python train.py --vocab_size=32768 --norm_eps=1e-06 --tie_embeddings=false --warmup_steps=207 --final_lr_fraction=0.03
Each number is 128 + 24 x the weight over its row's rms, rounded and kept within 0 to 255. Layers, rows and columns count from 0. Numbers have three digits each. The size before them is the row's rms in percent of the matrix's.

# layer 2 attention output (transposed), 320x320, rms 0.0425, rows 174-216, columns 192-255
105:076109112134143153137067147121123124146128158060083091161108092136129187134126120137145120123135156169140145101109162101142085129132138107120121110153128139163110109124148095162105163163122100
096:155099122114136141179092123148125109128135105079089142093136117126153126116156151150152140111150129143111166118128121132109116123139120107147119105137126122129051141103120118164098159075132105
096:128114158104170159120130164150158126116114122097147136173118080101131122124124121149119142110120098145170112130145107109115140135150101107161161145131145130137090135106171114113154138154108122
098:132114122130119140121082176112150105125135104098122098101124108119142207122135107161123149107130081107156144134149131115148149137125129091159164106148155109192171144109124144094160116085123112
093:109151171149133103093152152152128106144111129119134089102122077109117140116145179150143130131149142158107126115154144154135108129138138098118094066158059110095152171144151103132118131131125111
095:126153197114165130143163115092121161129155159123147128150159118147156079116127115108101173128162103147147150147124149099135107131119116136155145127123098084122103125171076123120098153116142097
093:131117095139081103128145137079143100139090109136105180111112144110112160153147143103136145139131105135128136098097158169159105145145125160128142119178123149151155113151106134086142140087125132
085:125161137106148077105097139124155110123137115125102153108131058119131075156109159102156164086154107119127131117091127103127112165114130145118120138120131136171154109132093086115180140120137141
098:122101104109149177116082165116158074112129117108119169158143083128125130130143121174130158113129112129118121108185108130153133129142122110190152122120125166177084121100168108145172157132124126
097:158124117128129145139134095143171103122114128111148129113153135116060110101091149173077163103164108132104113123141128124120130133114152090144154086148126146097149125162160156154117125109129160
098:121127137119126140134135143109116125161125155129111137158113115147124150137159107145147139150150151153157141104079111097106119156102154119107126154128121124146086135120128119133092135141121116
094:109162163131094124121137116108176093127115138124119151135114126101133088153127160137147112182107159147178110142093142116132131101145117148136157111114107130098173105123105084141134169094122131
102:080157106106114143135106146112094133148107138104133139105117136174118108104132140090153138117109127118094117103113123121123186125171125131148115119117111096148101131131107117111134168145138185
100:136114164077136138147139150123139165149145129129076101130118153165122143107159118125127124165152146121109169153108132154132115152091135127101115130093093136098069147102095139160130102127131089
104:121153118107119130094127149138163124144114122126129120135099098082152092152144162163090088145099126119116131130127115114144150119143108097183140138091116086171062102144120124138155143155091129
098:134112196117152171115124121120105136118100143087137138135150130102130076142080109132159135143128136084129102108121129146115130136118153149102134148118133127113068084114114119165097106135158111
096:146086129114101101077108121132158109110108101163145125122138113152130098105114135121118130165097153122109118134111130145102147162143153167125130154125116147160105120180121144154137121104136149
102:111110113090141135142129137111151120150106138131139148126119130154151065137117116114129125124123114164110143108096126108130149117143145158112129158114114110148050111145130113116175113102092112
097:138141174147161163165142105099117122131134175133132146163122119136125067145130140148146124160142120138119116107162097146128103132136107162103119114129170152129106146149098126158087110120110143
097:149148142112148137088141156096167121130133154118107148114101173137115110114110148148073073161125116123127143121119143096138103112120112157094105130081116132167102105138120168145127152129143137
097:122087103170132133141118179138149108144137121140135139087143164099135123131138119115099113126126087112087112116094150155166097114122133143130103116112140145141073117154161153131137130093177121
100:149131135126139121176094139135109093138138125138101126122176097126118128091148149155192137156186139141108154092134122206111119123108094093131130156115129133108095128145135155101152123151171123
102:081112087110116126161145129126125112133111136170114139170076103130073143123170130131167141169135137120109180105151116101092107130160119128118148138144127091128123130096125153146144119135113143
105:112100144149175093163137118104109133119145127168145113106128131104147112182175157134153183180117111173121138134135133126118160082122130095195129166160151133121170154122124092128112094128098157
099:139097113136126115154140139139156116106140107118109136127139095132097108150106132108072161111105101153143091165107077112157147117143102121107139097132134126124130119085144112147121159103068129
099:168140145135102151102175118160053143164127125116147135104116129145112163160143198137136101120144113127135137149137125166111123113096104151141174142141141132144132150153099139140103066155090153
095:157110155133136176146101119146106166147139119137137102107134152115137110133098115137094139110100082085113092146144130096132117199134110164148113169139147139163014105118155114133107132147162110
097:148117132091098053133108142129091140118169128134113142118150132124146110070121112136115115174107161157086109094107120150132134116118114127117129101068096095171128130142130165138134146108103128
094:138115129154096160131081141159110138117108090132141082159165141121123153106113092107127139111127124117116106104144127145178123132125158124104102114085146115131088155133193075130091117100105142
094:103145085167150138150100111100104102101123177091110145115146111117135140112112187134152107136176123134111177101157139112098138142138107101112113135134127119125080124111150132097129110137144144
099:179109165125133130093083116143123150112142105155143128109171112127114120136126119099120141120104064105117138145140128143175118128092140111123128101103145148128151119098125131129131144146128094
104:171136132143136110144100122116133108124154109122099096071168078136068139102158159132140090132137116160129115094161132155107113159146154141119093124156137116112205120118124105097117138138146132
100:125125111138149142140143117085108165160098118127091106109135130166106146110135150117156100135144125140126162149181145142103139134142152105137127110191103129162084138145115141100086138147105127
102:169132132149140158113157093156087136138142113118127113138136148135133146107123124166119144134131131118123147114138158161143111142127150075096129130177113123159084114130161146136092134152111099
100:143144122117121104101141097148089127109076095130098097131136094142127162139076172141152135134161124101142087112180165166074169178081126130118101140133109068120167140104185130140126107111104159
099:118141185102167139117160138155155183148101080137128110150141136125169119127133099140127121104115149128172109163113120117160112117133153104159133127139127124128179125122134161149110112155086132
097:105105114105132148117106130092112128098096119119088092138162092111109141172151129073117111130184081134117118171153145158099141114116118119155156131140148185114142142120093161106115137096115134
111:134148142168113164153132097187108130145134140119139092111098132124150100139134136145135144150121141155151106136125126136113133119160157114106095115086150154042067112133128098148099133152117139
095:114114116126127145111143143082145108141053173140141166128099169136134158157083113080095119146126099178134117151137165122127100147129151169097131088115128132138150143132135163188109162095153160
094:105166099086146105165130135126113126152097155092123134129109137134113112119158149150115101142129110134117147129110115159128127121131140117115123129107120166163090154180113084174153074131117126
095:138121097129073162098105129103120171120133123176139137099092188106148094130161124102124115142161104119120153122122155143131139153134163142166141132134133141061105099117160135120147129125150151
101:135158113117158184159134117139104128146113080105142114101141146119143143103149151149136102108121102128071150116123116170133130152115063118134119140129120158171095092143127116121150115133086139
104:126102115122126159132097127092140153134091085152108134142174124124132157105084151102151113083147111124146130094120189110132130180130177121108113150099157132103166110099108122124117159124167180
# layer 2 attention value, 320x320, rms 0.0505, rows 175-217, columns 192-255
097:113168136174134117127137129111118116079170160160168121132105120109146176112131116122172150144186150130091168116127145134127136163101131138136131131122120119167159083151097122166112119134133156
098:121145112126111115124157140123107117116118167126103124118147109151118137154116114122111119099102093109138143140145149132110143129110141115146115164143118127145118129162145137143159135111094127
090:149121173089113116110149093141138089159148107092096125146162106129109082129129112070176162098124140097090143114139136108131136109142116158143100115121135117103162125114128102141103121142114143
090:100111107136120150135130081082137169115152132131098145125123119121122153177115150106170149093144092115111106079146113113103125110159136136113156128124131134104134087102099127101163127103152185
098:127092114146112131093138151159103099157111114105103135109112155142144172124136117126141082131116127111141141124153121145123166125159135085119114132137135144131089049106133121145095129089101144
093:154161139157119135124142112151137148124073132156095094152123146168088131098109141124124122119148133099174113137166092089113116158102131127146129125124116111106126143100116152155150120139116127
092:060113160138136107131141208113111177142151150127125136153117103115164170134145116102151115127132132103118144164138168130101113134149136123118137113134115141105129121118125121116111139114104153
094:099135141136077112165143144133112150098169159109140082130142084085123134128126126090108125137152169098133155116096132129177112093178155094102146142102119154112123118138125152170127101135090142
097:125102092119102115160132099071117153121119115139105092138152176130107089139114139160161160110153137127160136125125138128083100108102113149130146099093141142166116132082102146148127125124151120
099:124113137179072084132079129141145085130162092099141103140119073109136100121160098096089116118116183104144134149131114148178112161118137146157110151110130128124095162129159162110137102105108148
096:144122122157143113093085140147111143107112125141106119161113145094109117121137133158120097131115133156178110140152097134163116172139126123133144153115097088136118144109150149115092109121150110
098:113103143124109135144134122160109150148114134165188113156103071087166167112148123106125121130167092170157166094139127170109132154116131101123126129121121130125079145135124137131142103145100141
090:101086113096148095114133118136124107152126158087149127123133153131111137150147141090156125108137158102114095136118119133089095140121152150158136117169161110130123077165139120126148117111135125
092:123127184150175137116109129113155099121149163109114164118114082143117144135130126107124147095160141132144114105154157148150118155104161133098113122107153142093125112141112121134109122158101097
098:119122153115149107154089132114125094114109149137171147143142137094128134138154128105100146131113149124126149148114144134167082114132083088112097121074103151138140136110134134124159149138148126
092:082147144127169174153143092134141116131137132113128148137158123128170117150103090098076131091143124163120140121137145129139091117115151110136159117102122147124131145132159103112162167117125132
094:095112131122135172096128112126097095082131140120140175127137116144140160149150093123138123109133181111186130133132140082159102143097102134141125113125095137142113140115123132166128115131183117
095:161162139135150115164149116120109145137110184112190119113128110168099078106141131118142094134103102156157121079120101159112139124110122108137111100100076110165137169097109126151141140128163150
094:095104143150149104127115159136127132068159150157106150135108074109139141088122097130127122143104144122110102138145102115117124129140144124136117081101152129156112141136116126107125113146116158
103:088129117130092118112148142129098119139113152111139126132106111090141128122136139134148157130099126131148121170152135094178150123117149145137152147115135118166133116162130121191149085142122102
095:146132162121063115141138138087149162129168132091131116131134100151114129161120092103161149099101168140125131131120127177154132174140170128169134120151101130161105121126116114162118113114169126
099:124160130070117111168106115136159120155104145175131133131146136153117067162121127120168133161079110145117110166156097128072122142136104123114092120117111133117145139092116145144123130144107120
099:172162106094138139133142136136155097171160110120139144119125093181110158123120129134159140125081149114120194117114133102174123149094124115116111091108102131089117131102063085162138119126109121
100:163137098117144090133099121150101108112140133190099157122147126111097110162112132099098184126137112164097101151123097112060138114141158114139148141122112069061136120089134126115173156122132135
098:093106140134131150137135143149153111119123152150165150108105153189101107119103089118113142123095113151106071092133140109184136171156116092129179121130165137132135168147097088137143134103130113
099:126134153132161109102131129119132149134115129174136085134099108120104090054130147110148127165089105171147127163118145128133114087101107142194144128139118144101114151113138134143125140120135107
099:158092132117163135134104149123156120132138114114151195143159162118132100125132177157101169139132121106107125150145125137149112131140194160098141112127147127155141092115087162099160111114199143
095:103138150137135120116144143122077132109130121139108083136149098095113078159140144089170094136163165108140200096138143103140100102117151115152165113117087145096132126116072120127121084132077130
095:117143113116141138143230131143127154117141091168155116104150094128099138146116149145176155176150142175090153113124118140115140151098122154165147155084143173164094129077149122127112150121097141
100:119135120126116114151126133126124142071162124144142139125137186068107150150118143159132111144151166115165095101110109116128141089115149126134143140110118174138161140136173162113114105122096104
099:115129074150089131160187153151079146071118105101109178136112147141148145170171143166099120131155139130131161148133093097130115084132139098178109102120118116177125116119082116135132163137099117
100:128105139150117133171109147110129101151129112116130132154115133144129162135142134165136106130133146151076160117117104130107132139089093120136141104119148107139138195146129129112118129125083082
099:121138182129128139108147126166086121089134143129191122152112125110134130139120146118138128112111131104123149124137156154113165118078113132152128113135127111178093144095109134132112134166125146
105:168112130122115160115140114135142133118112126138118125138147106109129148146134150139126157113115131118162148142140115124124153092173160101149136091126092098158113074135121141136175142125107095
108:169099145122109136123123101126100114114109147115146120112132135209116122155101119099138133085142117114165107168100108142107153110096135137110140127155114126094125082097108141106159124126152104
104:138183093167106154124104104131146128109125104121101111143201159125133148137136140184155143152119152130132140148108122112122123114136117129139117147100138131164123140105148112136095145151077125
104:159171122144138121117127107135117145167120087098116105118150125144128120093136132127108115098129171161115137131105111142181132105154112122114131096111135117116099159114107142160148133141122153
093:100159144134120154112158114153141110136114143100102136149139107182088123126142099112168125111133145125126130095171167103091151092116144114156124102171154155114123066122131100098115110114128148
095:072080156133095157126094131152122185135126152100090117107102096098153134097099122105126155141139147122119120128151130101191133168119106145132154084143144131125137115120114123159183131131140162
094:119155112112140083122141092136153109099143134150093089142112133074119099141095147183076123177090105107127144121118136138123071088121110121137110111161108151121135136131107128115105139105166146
100:086119176084122157134130115124104119067144161123161110114104078094135173122113116106111116136101109181121094162114126168162139130139132105132122118121122151097135168109100144165122115081165082
101:150096160125154103105103149114158156134119105148130115137134093112095106099102139153182102138161122116140113103138071158101168140095099122137131130133098111123133091132119105126128125109091126
104:111177139145106137162178128128110156154095120083098151149115140167108161107131098087116095122134137140176157107113145132167123131102175095071120143130092120145124104121131123130146107142131137
# layer 2 attention query, 320x320, rms 0.0604, rows 192-255, columns 192-255
096:138097118134112096107139107090121138108082111159118128129113147126137169160125101167139100155126151103087157144117129128161165154154131150153138133126165159149152132125092111047115120136159106
095:113173101120143158179135141123132080163171130109148136135149159094104109111134133114124164146090126152149120101119109133161136137105125149121143098112100133139111095109142151174141109134077125
096:165092142148187149118199143141147118154167163123080128129111134163095089124126117159151067112120131178091119134126125124119101130141153168151172127145160123114112110133182107116084106144118145
089:123072104157112154094089138158191111132114112152163126118138148160155143126131143108164179085118156114117120065082132141124111147145109120158152171135168131135106119148142153111131136107123106
100:124131097115120158133113177155112112135122119139132154141185109089106129103170131105139160138104127125122134074159135119138119135128158105147104123085117140142128063122078127141137140131162141
121:166134120099153117132146097085153160122105150128143091100112113151162121152077093132135083104169138143091148180106157112127119128113090159105131156153163126127115145095109088138081173118124136
089:109162118132139153097113163117077154129135127137115183139118101113077136123161132134182132141098140109104134127150128164091141111126125122146143136134120144148140135134127113137120133160115149
092:183105108121125116120073112111162131155131130133127162113119144177142134086154096140157139136169104102086125144141143143085112123140131103110111123129186157147120162120097136090115131114172138
098:148155093112078133168156125119102142134139140130159178103104163143116174140148108145133142140128158126112112160131111099127156127095177086150171146132150147149131158104119083185129103121079137
106:090137134164159120124108129163144103145168130137110131122153154101087069102110152108147156122148093140111097093121160141111110137116117160139106094130135110113134112162164157136111155134145094
128:156083108119110121093146117135134151108099118128132084111077112162154169150117106139093096133185119118116140128155122115133109121137119102091125148140148136152128149100107095088114145104136129
115:069157124151119146120097137166091105125134107132098134145165144076132079110157156128135167126101120110149133118111099151140137146132129113162148127100084144102114102136116143153177121114141111
076:151157133150146106139129099085107137114104184095130153137098153147125137133115087124095117155147122119088107134133119120136115096095135119056115122093091124160145146122117152147132104157103133
080:109119116137111137161131131130145118157132143155117152165164130111129154156117114128144118123161141124096114143125151073147147130147127105159166125126182124155128091099072085100127139099165119
091:136113144132142138151104100109118141119169112126135169132071100098162047145123103140119167075142122116149155117118138117119107101137142103144111119123163152116144090061126158119132121156131144
093:095111096140102140110167125122117075157131101063127161145127125113150134080133096148107125141142109131147184136190131129092172150125114139085143149127150116158144131139118109121122134083078143
090:089138128145166141148143119116117127096128083164094147150125152127141127122135128128118112130084117147066108171173166129126166093112135093174110095108141154148157133119149163116123126124144141
100:100163152127134072109176128110147111155108158158112126158134089103134145136085171069117102144107098131130196156109154098112142128146097137102123117116142131147131093124134126098119139175121154
096:150103135113122141098103145114120164149086144132081136141134080156134132157137124147162131151164117145145155118119185107098127114128132088148119139128079109177123179110139133141104106142110128
092:143135108141167126142160100129118097141128142126134121109180169117135080130150144133107163119085102171162131164136112122123122111098091117159104117128096142135085118146091092142106159103141157
093:086112143143112102124115126158092132110142137142131115103141165141126106112131119105152180105099132132104129111140090124123096144158118121145140128121084143112100116142119117148139173148115125
091:160077114083154136141144127134173152136120150155160141125136132148124125144138131157103098160112094135155127151099118076147094121110085135139100118150130130134157125165155136175085137146160120
098:139134083143152108144123081138111128126138094118119122122143162122093108124132139147156132102112099139090111115128137123166111140121127097119068120152148120095120128117157145160142151147118137
093:131124130135165132181111078110142121078143186090075094115136058159155126172119118136078171118113105112153177151123091159141111076103130147110124124125120134126092133136120152165126102110137092
092:168165123110146148110192159132098157133110150123106132127132119150070110158147126124157150141110119094143132134124132133113165117128145081103128128126141126152129211137122123097098112142122139
094:116125130132105133132124145144141167177155122138144131072119161113131087124092139118112137119134055133112159107136137151156100132100117147110112131126160115113148093144106131114126121146116104
091:095119133124157150132082138126098151102112119164120162135111142143148164138134127173108135206133164173104152131153133116185136110123141095134137141107113178155151123116123142111113112159075125
097:151157151162121098074138129141147106145139117172159087151126136082048108127112152136096081117156124120122112146119159118146141106140145118181121114140110136122101127121126124089161148161124153
090:138116120148166121057132143116131169118110103117096095201104148112073143126148115138162140118158180108127138103139108112191169125162124140104116146152137102105114125152095117110112117128121154
093:138114090073117119130096117173136109144109109111104100127134150114138153086136104147144170123118166141107152109123138162143131132180128112139143098113129158095145120189118135135159134148135133
097:108140100162162131111107136157131108094138134174105119140120124154128158140113096155147162103116154141154097137139105117116146159185108125178194107117125117107144162080139107102112103111114170
091:102135101091145139140138141102137128135140146074104127143160114141155078131132130125134092175122134135142207119127090123148143107161162141110130128117115132118127148156110144147140118126112131
092:108102107151120118138165143142148103124117134134125125136110127115116145162133123090139119146126153112115123157162145103114145067093118082179164124129138102133153132089132109091124110118106093
093:186145125180112145130162154140130103150123148149114151154153137161124131128099158091104120128100114109105104132137170165104123104107079184099144138138134113159126128146146131129114155167153143
096:129099113123096163115146143103117140097194118142165151112120101128145142142152141120132150122136128149108083087126129143158155151114170164145158110105128116182172104107124101111132140126100131
094:112136118078109094140065140095120129126166112094125145157127156077165135093147162118175145157155106089139131094137144151101130171181142159119099149112112156115162101101147116122106089126122114
096:154099125136170156117150104164137076151128129125137130137172111140122128102156122155073138111154121121099105093142140143094144121129107105121102133151110127111113157140101168146118152105122178
097:105123124147118138095148133088131104119130144144119148115094146154117155095154112136119135115169101137095159097142121114200099099152160105101113135148140093123129114154121148117157137136132170
093:146161106137110143098173152176131145129141117167066128057084142143091111164145159167131118155118144110133177134129163158128122132108149158109155109120161104132096171087102142100149105137155096
094:109061127096092100122144164122196091129104130154149110155153135153152176162097134121125133153095165142156120144091147136162098129125122125155095140112105133126146089117090155087078156105136143
095:070113123121163107125131114095131100139164151112149162121097134127116090113108140097128121163107127139170110142123113140169128141151178134085101130113099147155146115097144154116123164169100130
090:161125118133152114090141137094125129164136121129166143139114086132171149101141152101078174133085088120132123126131120139102147129110101100151162142124118139148139107115118164118140146102187107
093:129112111143089080150138085140153124139131097101136080147150179068086113119128124135121102136139154148125127126103130109144133123132071131135108167144116108107107084122131099099146148123149102
091:120164145128124131155109113138089168133147135111105132127148126116157097137099157102112140136132108124146140149142147151120153125090154149110131127141127100113167134139128131141085146117123108
087:192124067091134112115112106102149141119105141090085130107143143143166161142114126133075150140134089111123129152136106143116122119123173100088119144108106183114137158093101147128130124119136116
090:175081098112105111128118173099162107104125129160143126174086154102114148119082153129132152098144107086116113114121192098122111131132107121167146135188108161136124136118170148106122123150153106
094:175171137108104130205107146140098193133133123118153114094152141133138096157126158142131115120149131136152112105121135099127140123149159112139110150115090124127131119122119145125159103099099108
088:082176129117132088117143126096097074121103111152098106135123114120082108125127101131113112131104189155135151134158119086108100134162067142158144106129087131131126124094126122139133151172103123
093:152144147100087113114139158143167147096145130167140134126113120102133134182118127194119117105140097116153152100119166095136124150097121136123145145125144105154142117134138067152140145115133112
089:108121126125104093123108125161138123101147133134099158120110135109139184168091112127086110122144139132150119122167165133121139095152149089126138100074133138147135120127131153096132146104172104
089:142140118140134128150113101147162106106072127146115133124145115140136077137129140168092111120154116129142152163119136137124110104137187176140151161109124166100143071129107130121155132141171123
093:131078102145119103149120079159134136114118152127120131108150132106157155096143138162127147149107145119170117098130129138179152121185189124119140152140101106083135086118126124146091100114139123
091:133160161087155072113106143131111145134086086085168201142175137102161148099128125070135113071132086127133162139142134130107145106124100135120126094129116110148159139123131139126089090118136149
093:121146121132145120133114130085093114108152141113093118136077096133109102116125134185141089136124138125168129158157163152118148126128142140138130098156139112125145080143143139128099133116146156
093:123139146129104148155095099175103139075086130117140116124136166113138133121139122095120171111108167136087112114158116111149124113144127130137097127087152126118137133158128127150107137138152112
098:152123139080138108095138125128098089140107139126192112140138098149151087143091120126120088124147147123118126133162106137103141150190077137116123120124130099134146125115123140102147105146100117
091:090120099096146098136164143149097167129139122109148130164121108149118147136124139148174090109144128126123092140140124160146153120182115115103096105147106113151105150087103112115157116116084119
086:089093141115078134126068157141116132110121131114141183082130157129152136098130110123139110167129121132107140116126134127156118103119134122152083149131136160084091093103136153136182135148210139
094:149142122093120113123095117081148123131050129138168168125090118139101107131170127119145209084153105155110149119103141128177137109105136140148119090114096094109158121116111138171134127155129131
092:128196123114124079145090125131149113128130127134137083112126127154104130189135127112143138129167093109167133145120155148116111116112152109117143141111160090135145079094158109147133097128114112
096:131124114095144084115121120110142157156105122089145146097152146118127160108114108128135123132081141062159161093111121100138118127125128179142106139134106122133127112137113126121139134122119112
096:126135112135181145133131100112097167142156099124155147104130153129160124102135145109076132134086107213116115131128115122077124120084104098134108137149141127118128116130117118096144145126129190
093:128146141115200155140100148145103108094123133125107136156119111122087087121148166136124185179070132151150101158105135139151169134124127142147137107120128144095096155157123136126097136181125176
095:125093119148140134153098089141124127077121141133156097145140090174147153103133125103135111125116130126139124101134108161149126094131144138080128106108101145086071145121100104129112136137162174
# layer 2 attention key, 320x320, rms 0.0596, rows 192-255, columns 192-255
101:112109099140127131164149128167139118092083121121115085117087175138097113089150129122124159137125088111108116133109105109127092140103134105154116124106125088132116153192086154106152153117158150
109:130149164127145096104134111129104112138088114144095148150088124132102124106161107130147135124119156115136131091149119106073135132128114152121103134140134145136149138097112119100147091129154169
114:131130094086101123172112085118163133154150147127174131118124136114129108154094135146121142141111112114109115164115155115135105127144105135150129156096155132155126122161120127182075189075142081
128:124127148155163131128145159133134141137106114163086113143107103158110109084169125126162130172113137158146127120141093119094152098071167127134084103120099161128125149122146152092140048176136139
073:108119145160158137149113147104137118149099115142078153167108096149143100120147117122127161125053194107148095119135100155104126105081151133154138091113105133126145170135124183103109099124148179
066:120124106112105103147144139104148125114138155096106147141133132116147124119134124166094158147109111086113138095101110123113114082113097176125118088119130110143135119112119088144141129079125137
102:148130129124116089172153160105173157185161126130155106128141118126165138148083081092072137103114127120107125166127176120153127127123131125128186114137168119100132107105150133155085145127126101
092:114137165127128150120112109149144127124119086114114118106168165076170115162074136134117146109199122122155134128142120109185157103114124166115183093148102112123133125130088133139148118120097117
097:137089138110140096124100109113107105117152134102169146134182099159172179122118137134097145165166136160112103153094127186107131141155144127130117111115170155092117168146114159087133152122122086
090:130102162127131140103101119141134120082106134101128149143132156140092142127126135124102128167122108101100145115145108091117118117156126152077094108078115152160144150144112118142166103103114128
090:143127129081137138147125115110155124130157130108138118107138118096119151140090106107159145155167116139114155181081163130126099130144107153168136124174137092110074144143135132151061119120139123
078:127140149152107109091142161103143162152175121140127101103146137106092126060168137116114135130121158170142099127145102139085128113115143095123102129126142162108138138111105147099170077189110165
134:146126102083114134154154096158174143105144142113170154077129145130134111175063129148110119097103125156121139124079180151156151139140112154151161115135156091105133104141123101143097198102124120
186:138145143165146134109111175140093131123122116167114116171115132133106158120178161113121126144140161109136103075149082133089140116119179101102095105098107167140136132118110161111159089153142151
086:116142116136124108114101111126130139148115113107099094085129135181094152122163128129104129121100117143139134143175136126151126129129160117109146115111172156093119146146133105105123149119096107
090:112130113150131160118131123110099110128120172142142103130144110077143127131129117129152165111143126099113133106150103189126127149136150142125105090136137139147125126115123105135125138121131067
091:152125151095112151121107145133089118120121125148104151173165162117112127131140097169177138139196143092135108099111148127158122100111105128130160136143117072099143163121149135145118113087117114
098:135105119117140131159140133168149129158157095149136091131097151132138105156127125173139135112110141083098122134145116116149112117140109127129129141107099141124143109153126105102111132107135105
096:208091055145112160146121130141103146124137127124176151123099093112154118152122105117107115100156158137124170091180144129133116130115113144130171153115135134136141099113157107096123146066174094
092:128106103155150093090108146136155149129104144106134107157114110135101153114106145127121164152144105061102119113132072137105104148146131142118134114162118096138132140133132141116135138151138108
096:077146108133125105129161146061103090145114108094104137150127138120099107075102131131101143114110112115099101149128090141102117142104114110084091130152128134122110124154148141155124134139168157
090:113117154121156118169102112078121158151076081073145125126148106185150166155116062144099076079116139089127151111113108110127135126138114130128111145156124097158146113153115124119148114112148111
101:112086127155148120110148139140159109087149141127145118163096088124130119158116121125149101115104121121127128145167143141109153054120145172110156141108110114125141151080101117128113078091114148
093:104133065123148121105101149116167132148074104145146168084146211141143127142137145097189111125092117173165142119097110179132108104134136102082123105127115106144113140143146127121160142123095123
095:154142106130103104126132134133119115081114111117120153125147154109104118141130187099150128147099147149132148140113123089176155170113118128150162096131146087127126105155172114137141129109132137
090:166136123186137108074156061117138079165097123112096114109103102156121131117149121158124095086108146087145118166149144140138105107093138142114154083153133138140116133129157161114168131107159096
091:133154137139119085152124132142118115117134100112093093152136146150104089163116148107141086092130104168147138106112141131158119138119150122178097136141144120093144102146159092124113137134140119
095:117107179113118140146136114171104132110109102131126104118074099162147148124168171138128135156133149121085137121147112110152109145152114140142124128082140142079149140108092117125143118193138139
090:090168152098110123177133137123126144094117156117133132109126081157142123115156096159113098159105135142106095157145105100112141123146119145154088092118136168159136133089132128121129132131160133
092:086094118171107152135091173145117105161129158121141097078105142101125126127140158107117136175161113120185121135137139107110154146069153143151110123094129132136125103095128132122128164124115144
095:139096147137133172117089134159116144106139091127136095117169145073140107125117167117113097134163088164106115113123163134155102127134173127158152154131117150140121116144113160173137122165130124
092:096099155146083132103113105110115084134125102136099148132093150124122120131154163149157158131119086170144097130113129146113110170145152157106089142111107121178111103116136151152171106119107129
095:109163114140111150148143159131090154118151115121153148120115173104127133132124141171160102143129161080150141105140123156125153106174152134081121116089123126120135156117114141150122153126135151
095:119131102147125161186094122163126169131148122144139123136051157116132104125148111145121102138146194059072120153121142120093132133107146141106106127095141073132150111125144126138130123121113128
099:129147109132058163104137136146117092169100119116137116138150139152109124123133111121119116118123137120135147141133145152135152157132131142099140110190128142099137107108140132136137149133147103
097:174147129132127155136159097105124182156136122120080166125144083144153129166122093123125125130106154173125103121119179112143115128157116091127152071178126112136151142136158143129154144141111127
098:096160107117099115160097147148118140163121110144127093164078151121140143131126149146116086102167122144087172171128100100158087139115144124113135147096117135124099121140139108126148148150127129
098:187135139132089091141146111121132138152118114140157101152109083158169135123139133117128093118127127173116103126139116132066125128081124122134130134093135133151168095146107112165117167118099121
097:139093096112095119118132100132128141148157116119127139154106147142088120119145135118100111150084136125140154159161082107127128168149144098083109179149139170115142119117089107115117124130141162
093:119111104143114091150106127128150115124119126134111112128092109143148109099144118150080105114136125149110127084163143115163103127133165132119124129115154115159112149142095132118102120135121114
095:157158117120120105157133097102141137143103124079083084148131140144143141129166098118127123119111144131085175161123137166172100123119098096120134099135122138143139140126123132144104107155136130
094:130084151108146157124093110129162165145139096150132118113112130101121127153138140172144165105159126103130124142143129118120133119099145131108127118123089111094132137130131124094079118141128116
089:089106099155149126112113143107111091149111161112108144136109143119093109108115131114109187144150094124129086126103141154111099103077142143141127133108068154155084144118111167108130137100138139
088:133154115111141135109139083105131112144095137101113113130109133187114115136154118117140107134129129102148161093182116115107107146144101091106149104159121130088131133151187101158125122145106125
088:104104137129156108129084106084123134126114127110127182132121154098155147126118139116133208131144137152145117122130128147099131140125089105138077164091093114155147144157131131131112137129118134
089:135162158114099126162133153178133156124123138113121091121115110125134088119100127109125115141131127147100094118112138139160165140134132119155146110070173080131128102124092132098119095134118109
092:161081157132111148079096107090164114135118163124101149137167108133132149090110109112107168152149115120169121123139148145114114080109110129145132157160122097156118144095112119149121089128172132
088:135095164159109145142119105079084151157128116116166071133142113104147119131145172120118141125138148144137055115087130133151133121110139130137138147142141137120165100146154120127137100172174117
098:114126099130128140116133082136162118116127131118151115114137119104137157090126076134128111121156121136159124157140160126104100131120089087083125147126118122127121093096090094143104116110132139
091:108130143124131145114109119122101131095141136059154078133121151136153154100135105170141116162150150116166121096114089133136152132145108059140105179193100118063110127101113118153150115097102098
088:106115124152155130115129152107108144127100141136167140130101139108146135135143152142132123181120118083103191093128150153125092132165124111075120098111134122121145124121138165137137158152110128
092:095133133157116136123097153158168125123137107101122144131147104138125157089100104144083137152166124149145112114085127142131139159109140120144083104152107136122134129110052103125098154099142102
094:146100132109178111142146124132163122156116100132111121150108106146141165173099051125163120101111144055097161131122136155126109091154117092145100121120151130143117102150150124149133129160140096
093:145111114144118117133127078133126139151159129136133115143153116082104131184132147132105075172130110126085136139119161125111125100149151122133145094123155100115138122104146104099091165117155123
094:106133155143149166145146181110128156149123125130151120151131097093155118167121156123131134130106119144118119148126141098128108125123133095131159126150148121136159129151124139095117138149089151
091:144103188149106143096124075113080166106150151147119152147127170141134113118175128132127125153141137133127152095165152163102150158135144164099133101143113116163134107114130133107120150114142167
090:183167078153111118148164139112119159094179151170137151126120130116136159144147104118119122116154119154136093109149176091124144100107117128149124100139102123170116114109162140143108126087125149
091:113148106122143124143110170156127143095112133117127121128121111150127166117142133116074145107106107125156124176076115089123129120099124118115123100121166144124139107118134109099109084103157137
096:086100145159118148150125126128079108133143097164135196111187130138124169182128103151155097130187129115158115116161158112142141131141123089133132160133136094180120097100107111128145139092126157
089:145111138124106150109174117119134120129132102116136169152111145131136129173109127131154090129126158166117102124106156115144120183143096132162133138176091138142115113147152117154105180124165143
098:168111097110123097112125103112162097098080110150108128139178112180133114132139118113133156134121121099138140162124150182124116138132114168113099171127122132148090132133106124135116156097147122
091:103128125115116104119119122149154127109125132145082130164164147141142155141138138143150166094158112114086160104124147170176138105094138159090144159089121107139092186141108135138154107114146075
097:195122116157138090164127175132127156131164100127110098140084140124100131166095141110107107141094124139062174102148105146120133147148132155213116137133151089127126138106139123172134139097121113
097:099128098141071119077129154150154088147112142152094151129150159152141135128125126102106139138123126123121197122159078112147142154120109138109091138124168083112120104148118140125128150119158114